{"norm": "rmsnorm", "positions": "rope", "rope_base": 10000.0, "steps": 5337}
Each number is 50 + 15 x the weight over its row's rms, rounded and kept within 0 to 99. Layers, rows and columns count from 0. The size before them is the row's rms in percent of the matrix's.

# layer 7 MLP down (transposed), 128x64, rms 0.121, rows 34-67, columns 32-63
090:48 74 31 65 53 67 58 54 50 75 34 59 35 47 36 46 55 61 32 65 33 45 25 33 36 39 45 49 69 77 65 38
096:05 65 26 50 51 82 56 57 52 34 28 69 39 40 55 43 38 61 57 34 30 28 35 39 34 67 53 64 57 44 53 55
100:56 40 72 51 43 55 55 39 48 40 42 47 45 34 55 63 77 51 71 43 63 45 39 36 58 65 66 66 64 47 28 28
096:62 65 40 48 49 67 30 28 42 22 60 40 35 57 52 64 27 19 64 56 43 49 47 36 31 53 53 65 11 57 63 08
096:50 50 68 46 39 41 51 33 53 33 66 54 53 55 31 45 50 70 48 38 26 99 43 42 63 32 60 39 56 73 33 50
094:51 63 69 44 34 32 50 48 61 31 62 43 60 44 50 69 34 29 61 71 47 22 44 58 48 57 61 53 59 16 50 44
089:67 57 45 51 60 44 43 42 64 37 79 55 63 49 52 55 13 39 25 38 27 62 68 60 84 40 44 72 38 54 49 63
091:28 54 77 56 28 47 44 53 24 47 25 59 56 58 65 53 40 52 36 66 77 57 42 84 63 39 46 73 65 50 52 67
098:56 45 60 44 40 66 64 56 40 29 43 52 60 66 62 62 21 43 65 49 45 84 73 62 56 56 42 36 46 31 43 64
111:21 79 53 42 54 43 61 79 63 50 29 36 41 16 46 47 46 43 53 25 54 80 52 52 65 72 52 68 56 59 41 24
107:60 56 72 55 48 27 60 56 33 54 43 61 42 75 45 48 49 45 38 40 69 64 43 45 39 43 83 61 48 66 50 55
091:32 57 46 33 35 64 22 40 50 62 45 60 58 46 54 45 07 36 27 45 64 38 63 48 50 50 47 17 63 63 31 56
064:51 65 68 47 43 46 38 43 53 28 42 65 63 46 21 37 22 55 69 68 45 41 67 53 35 67 50 52 64 39 37 59
105:30 45 57 71 59 35 77 47 80 42 44 40 46 20 47 47 50 15 60 41 50 59 41 68 59 32 50 63 37 52 24 44
102:58 36 50 45 55 46 41 15 62 57 84 20 49 52 50 32 50 59 41 44 43 60 50 61 64 48 42 09 39 56 63 47
095:51 51 50 11 65 49 65 66 61 50 42 37 60 66 58 67 64 23 66 55 31 49 41 85 68 74 47 66 58 63 57 35
109:61 39 65 54 36 68 50 76 62 91 29 35 47 65 39 36 34 69 45 75 40 61 55 53 82 58 49 41 44 45 74 74
103:23 74 40 64 24 46 54 41 23 59 44 49 64 55 55 49 68 42 56 26 62 38 28 61 45 38 52 55 31 35 62 50
136:51 45 63 46 39 52 38 43 55 38 62 56 24 55 51 67 51 25 65 27 40 42 42 82 46 86 72 32 62 68 67 47
083:23 57 68 27 50 64 47 46 43 65 39 56 50 58 34 67 43 52 32 37 63 42 39 58 61 41 54 32 63 20 39 74
072:58 40 49 76 70 37 69 51 67 60 21 32 53 54 74 73 33 51 59 36 52 35 55 49 29 48 47 45 52 61 22 43
107:28 54 54 54 61 51 35 54 34 38 55 67 35 48 32 41 63 52 56 65 65 66 50 40 60 41 41 55 84 29 65 78
103:32 05 71 27 66 51 48 70 40 50 66 34 67 57 38 33 57 58 55 27 72 61 23 41 63 42 46 46 52 75 52 36
107:55 02 45 70 62 72 50 73 55 42 60 53 43 47 75 35 38 41 48 49 40 75 67 49 61 31 45 62 74 36 55 52
094:75 59 60 53 66 54 46 53 60 53 75 58 52 49 65 47 27 67 43 56 44 44 91 52 56 49 89 49 65 19 32 53
093:37 44 44 62 29 57 57 62 45 36 40 42 56 34 37 37 55 67 54 65 51 49 44 28 11 48 60 45 64 60 33 64
086:66 57 46 51 73 58 34 46 40 86 57 15 35 26 24 50 92 38 57 40 34 57 37 45 47 35 48 56 63 60 47 56
095:84 40 62 55 29 73 09 35 27 38 53 63 69 34 73 43 43 55 33 44 61 56 64 59 32 44 57 59 71 30 49 35
110:58 67 38 57 65 28 56 39 60 46 61 51 36 52 74 28 87 76 65 54 50 47 80 33 37 34 34 38 36 40 00 46
097:51 46 63 76 60 50 46 39 27 50 65 34 50 62 60 61 73 17 65 60 32 51 49 72 54 36 78 34 64 64 24 46
109:48 51 59 60 62 23 46 48 47 54 72 41 66 43 50 39 75 57 57 42 59 79 20 45 30 53 33 41 45 28 48 42
106:37 49 22 56 71 29 58 48 53 60 67 50 43 55 53 49 27 57 08 37 29 45 48 50 52 34 70 30 51 22 46 36
117:34 65 46 59 36 37 67 48 56 39 54 74 23 67 20 31 45 32 47 52 33 67 54 35 45 58 30 45 71 46 67 40
092:64 40 40 48 33 36 64 47 49 43 72 20 45 30 35 56 81 59 41 57 86 58 60 50 28 18 48 42 45 70 34 27
# layer 7 MLP gate, 128x64, rms 0.137, rows 35-67, columns 32-63
099:50 56 53 28 46 62 41 07 53 60 60 97 33 24 36 46 31 56 51 43 47 49 30 45 66 61 78 56 53 72 45 75
085:42 72 30 56 50 53 21 51 73 24 39 63 55 49 56 35 39 58 31 62 42 56 46 49 32 29 03 35 65 38 46 61
097:67 27 21 45 55 56 45 54 36 40 47 46 48 56 37 53 42 50 35 45 43 47 29 53 60 86 46 36 45 45 52 67
098:55 37 87 45 63 37 59 75 59 38 57 41 67 78 42 66 48 41 48 56 53 43 36 44 49 36 46 62 38 44 70 63
092:60 48 73 73 34 54 51 35 68 23 48 22 64 46 36 39 47 70 50 27 53 47 41 52 44 67 71 50 41 18 62 56
100:63 26 54 42 32 62 61 45 50 42 44 67 33 45 49 64 65 55 58 14 52 29 60 32 56 64 59 72 31 60 41 45
092:58 50 47 60 38 56 28 58 63 28 49 69 21 65 60 35 65 58 55 63 80 36 55 36 54 16 65 78 47 48 61 67
098:58 39 54 48 34 60 59 57 81 38 66 63 48 46 74 41 55 36 63 31 32 51 60 65 78 64 30 60 62 76 58 37
117:46 61 66 77 39 52 53 37 57 53 42 15 39 48 40 54 54 48 40 50 54 62 65 79 47 49 24 46 65 47 53 26
096:73 48 43 41 35 38 56 48 51 46 62 65 63 61 62 32 53 59 54 10 71 39 39 26 56 58 44 45 44 30 60 60
091:36 45 69 33 24 40 32 52 49 42 67 53 32 70 78 33 56 37 61 54 53 48 47 68 68 60 23 63 43 55 49 62
061:52 53 13 48 68 54 70 55 44 41 40 52 62 51 52 21 82 59 48 26 52 48 68 55 49 56 74 62 56 61 38 19
117:41 65 53 51 35 60 47 49 28 51 59 55 31 65 63 42 71 34 49 29 64 73 53 65 46 28 42 65 61 54 37 46
096:45 61 47 64 55 71 49 55 28 45 44 65 41 57 84 51 34 41 47 63 55 79 42 46 41 27 43 86 77 49 29 24
095:60 71 45 38 09 28 35 55 51 46 43 44 40 29 60 51 39 60 70 79 41 54 53 42 58 67 37 34 49 30 60 53
116:33 67 50 70 53 47 62 28 29 63 33 41 27 40 37 72 44 40 45 32 57 32 28 49 54 53 60 54 61 45 45 29
105:42 27 62 43 41 80 46 27 76 26 59 42 58 69 48 70 29 49 68 73 47 54 63 43 65 69 36 49 54 56 61 64
122:62 23 43 69 35 52 39 61 52 47 28 43 72 21 57 56 59 53 60 69 54 56 69 48 73 52 43 51 80 65 67 52
090:57 53 49 64 33 27 60 73 54 60 55 38 63 44 27 11 80 45 48 70 41 40 64 61 51 54 44 71 24 47 45 65
080:60 52 46 46 46 54 42 52 29 54 41 52 63 26 60 47 48 73 34 58 31 50 25 65 44 38 59 50 65 41 37 78
102:30 54 50 26 64 46 19 29 41 39 56 56 56 31 38 41 32 58 39 49 62 70 44 33 59 42 35 40 21 42 74 38
110:50 87 35 18 59 57 74 39 42 44 60 57 80 41 59 54 57 43 38 49 13 50 57 58 54 21 64 67 27 56 68 27
111:33 28 41 53 44 55 74 75 34 61 40 54 54 54 84 39 46 62 32 38 26 61 51 38 57 47 35 62 47 41 66 54
097:50 41 35 51 50 73 43 35 46 64 32 20 44 55 29 73 69 43 64 54 52 26 59 69 68 56 23 08 48 73 64 46
097:45 76 33 57 83 43 49 45 31 79 56 65 70 63 59 41 67 28 81 33 83 35 47 53 55 43 50 88 40 50 53 37
097:58 42 26 46 49 64 61 35 38 19 75 57 63 66 51 65 80 59 33 55 25 49 59 66 48 47 50 58 74 49 39 60
090:36 80 64 67 47 58 56 60 61 36 18 49 47 40 61 63 65 49 61 40 24 58 55 63 30 66 76 53 58 44 13 32
110:68 51 59 51 65 58 66 30 39 36 45 48 60 47 54 56 70 14 36 27 63 45 34 64 72 71 65 28 56 57 41 74
105:82 61 64 58 48 50 29 61 49 63 63 47 63 27 50 51 66 40 32 59 67 47 41 75 55 61 36 36 57 43 18 39
085:42 71 08 41 38 50 44 59 50 27 60 52 57 40 44 44 61 23 38 50 53 41 69 17 44 56 60 43 54 36 26 67
100:64 34 33 45 46 44 58 38 53 63 30 30 44 35 55 52 84 63 65 69 66 43 72 46 42 54 88 38 55 37 47 33
104:66 67 25 26 56 71 68 43 18 42 61 66 56 57 42 56 55 17 54 44 39 67 36 71 29 45 58 36 32 37 67 50
094:22 59 36 67 53 44 51 00 57 35 36 34 48 25 41 47 49 54 35 50 52 42 22 58 44 57 49 59 58 39 54 70
# layer 7 MLP up, 128x64, rms 0.13, rows 35-67, columns 32-63
090:54 55 40 68 50 49 75 73 71 40 47 39 53 56 53 41 63 51 53 56 68 83 56 39 33 56 40 54 88 68 53 36
088:57 17 68 31 47 55 76 42 14 54 58 32 58 66 48 72 61 47 62 42 71 46 69 37 73 53 77 50 47 52 71 40
096:54 75 39 56 32 44 30 35 33 53 38 52 52 42 61 12 49 57 65 20 65 47 45 50 33 36 49 78 55 25 71 41
101:11 52 43 72 43 53 51 39 31 48 77 42 29 30 61 63 63 46 48 41 52 54 59 47 34 60 41 59 48 32 38 39
099:34 35 18 42 63 55 19 50 62 66 77 62 39 65 54 50 62 57 27 47 27 51 58 58 65 24 36 47 56 59 67 51
098:43 27 47 57 39 57 31 36 46 14 53 38 67 70 59 34 56 81 51 55 40 32 53 30 50 40 52 71 41 63 34 26
099:56 52 32 37 67 42 33 48 39 92 48 50 75 49 70 30 48 59 49 57 56 68 43 39 57 39 64 68 90 54 61 80
102:68 46 43 29 61 57 57 45 42 52 05 26 45 62 71 68 52 61 55 40 55 81 35 64 26 32 56 45 27 36 32 67
111:40 47 42 56 40 58 73 39 22 53 46 24 46 46 34 75 36 61 33 34 36 47 63 64 49 44 55 38 56 65 49 48
089:68 49 33 37 41 44 64 44 32 64 71 49 44 67 43 22 47 39 65 44 80 57 36 50 70 62 35 46 38 50 60 38
089:48 47 52 60 31 38 37 51 56 51 22 62 24 58 42 40 36 40 55 64 54 67 36 87 59 58 34 53 52 74 62 57
067:48 39 32 63 37 45 57 79 78 54 43 74 57 52 55 56 76 46 50 44 55 39 37 46 48 54 64 68 46 52 46 10
104:19 56 32 67 42 49 54 45 32 34 63 57 51 51 51 44 50 52 68 55 40 59 62 69 45 45 24 61 59 41 35 45
095:60 67 37 63 55 64 34 54 67 48 32 43 53 35 33 49 61 40 27 08 66 40 66 61 64 51 37 32 53 46 62 52
101:45 28 55 69 66 71 62 34 49 38 28 43 62 55 51 40 61 48 00 15 77 35 52 30 39 43 77 49 66 62 41 49
114:50 57 57 66 24 22 59 48 42 04 44 43 54 63 66 62 68 61 73 47 47 44 34 32 69 55 48 44 48 58 48 53
106:39 50 74 41 39 41 41 53 39 38 26 43 16 75 76 57 51 60 52 34 24 70 70 33 72 34 67 63 49 46 55 50
117:53 68 54 30 67 66 62 43 40 50 63 78 29 73 56 77 53 43 42 37 47 50 28 54 22 61 55 44 29 45 55 42
097:54 69 19 61 64 50 57 82 67 38 81 63 44 68 37 37 59 57 37 50 53 60 24 54 45 38 60 24 62 45 50 28
081:26 35 56 62 43 64 33 60 36 53 38 43 56 48 52 47 52 59 53 44 00 35 57 45 39 46 38 53 33 91 57 62
103:71 47 37 55 37 25 99 66 55 48 34 51 27 53 55 62 27 39 70 66 55 33 63 44 43 42 40 39 73 55 60 53
105:44 92 39 54 33 84 43 40 70 56 42 37 66 35 75 77 79 58 29 65 41 44 81 72 46 39 63 44 49 61 55 37
112:72 26 52 07 60 61 55 47 72 26 24 53 27 42 40 46 50 33 56 51 68 45 45 37 62 55 71 27 22 56 57 67
098:47 46 58 57 37 47 62 55 47 47 51 83 70 45 83 75 50 55 38 63 49 75 47 58 19 43 70 54 40 23 37 71
102:80 19 60 46 38 62 23 44 51 28 36 67 32 42 46 51 70 51 40 58 48 54 28 69 48 66 49 47 74 38 65 58
096:42 40 58 41 59 50 41 40 45 34 62 48 27 72 83 51 38 47 54 67 55 41 45 60 62 54 79 62 66 62 90 64
099:37 88 00 47 77 58 41 55 47 42 54 52 30 52 24 71 41 40 26 61 49 53 27 59 63 41 55 36 46 42 62 36
107:49 63 33 41 47 37 47 41 21 79 57 47 32 54 47 55 30 56 50 50 38 44 46 29 31 45 52 41 64 68 39 38
096:62 59 34 37 49 44 51 65 72 35 38 80 37 65 56 70 61 59 58 65 51 50 64 44 50 62 72 56 55 65 61 35
083:48 32 72 63 58 47 52 63 46 61 36 65 68 65 60 58 34 63 57 59 34 67 38 74 41 28 38 64 38 77 64 45
112:29 52 28 33 78 37 60 24 41 45 41 43 74 53 47 27 59 47 48 75 49 51 67 69 35 37 57 58 31 40 31 37
105:83 36 46 33 37 47 60 32 49 29 48 70 19 60 61 53 35 42 57 43 39 65 28 69 61 48 47 46 53 43 48 70
103:68 34 32 56 63 48 40 52 44 78 07 58 51 57 62 24 43 30 67 49 30 49 67 52 60 52 50 43 52 67 52 47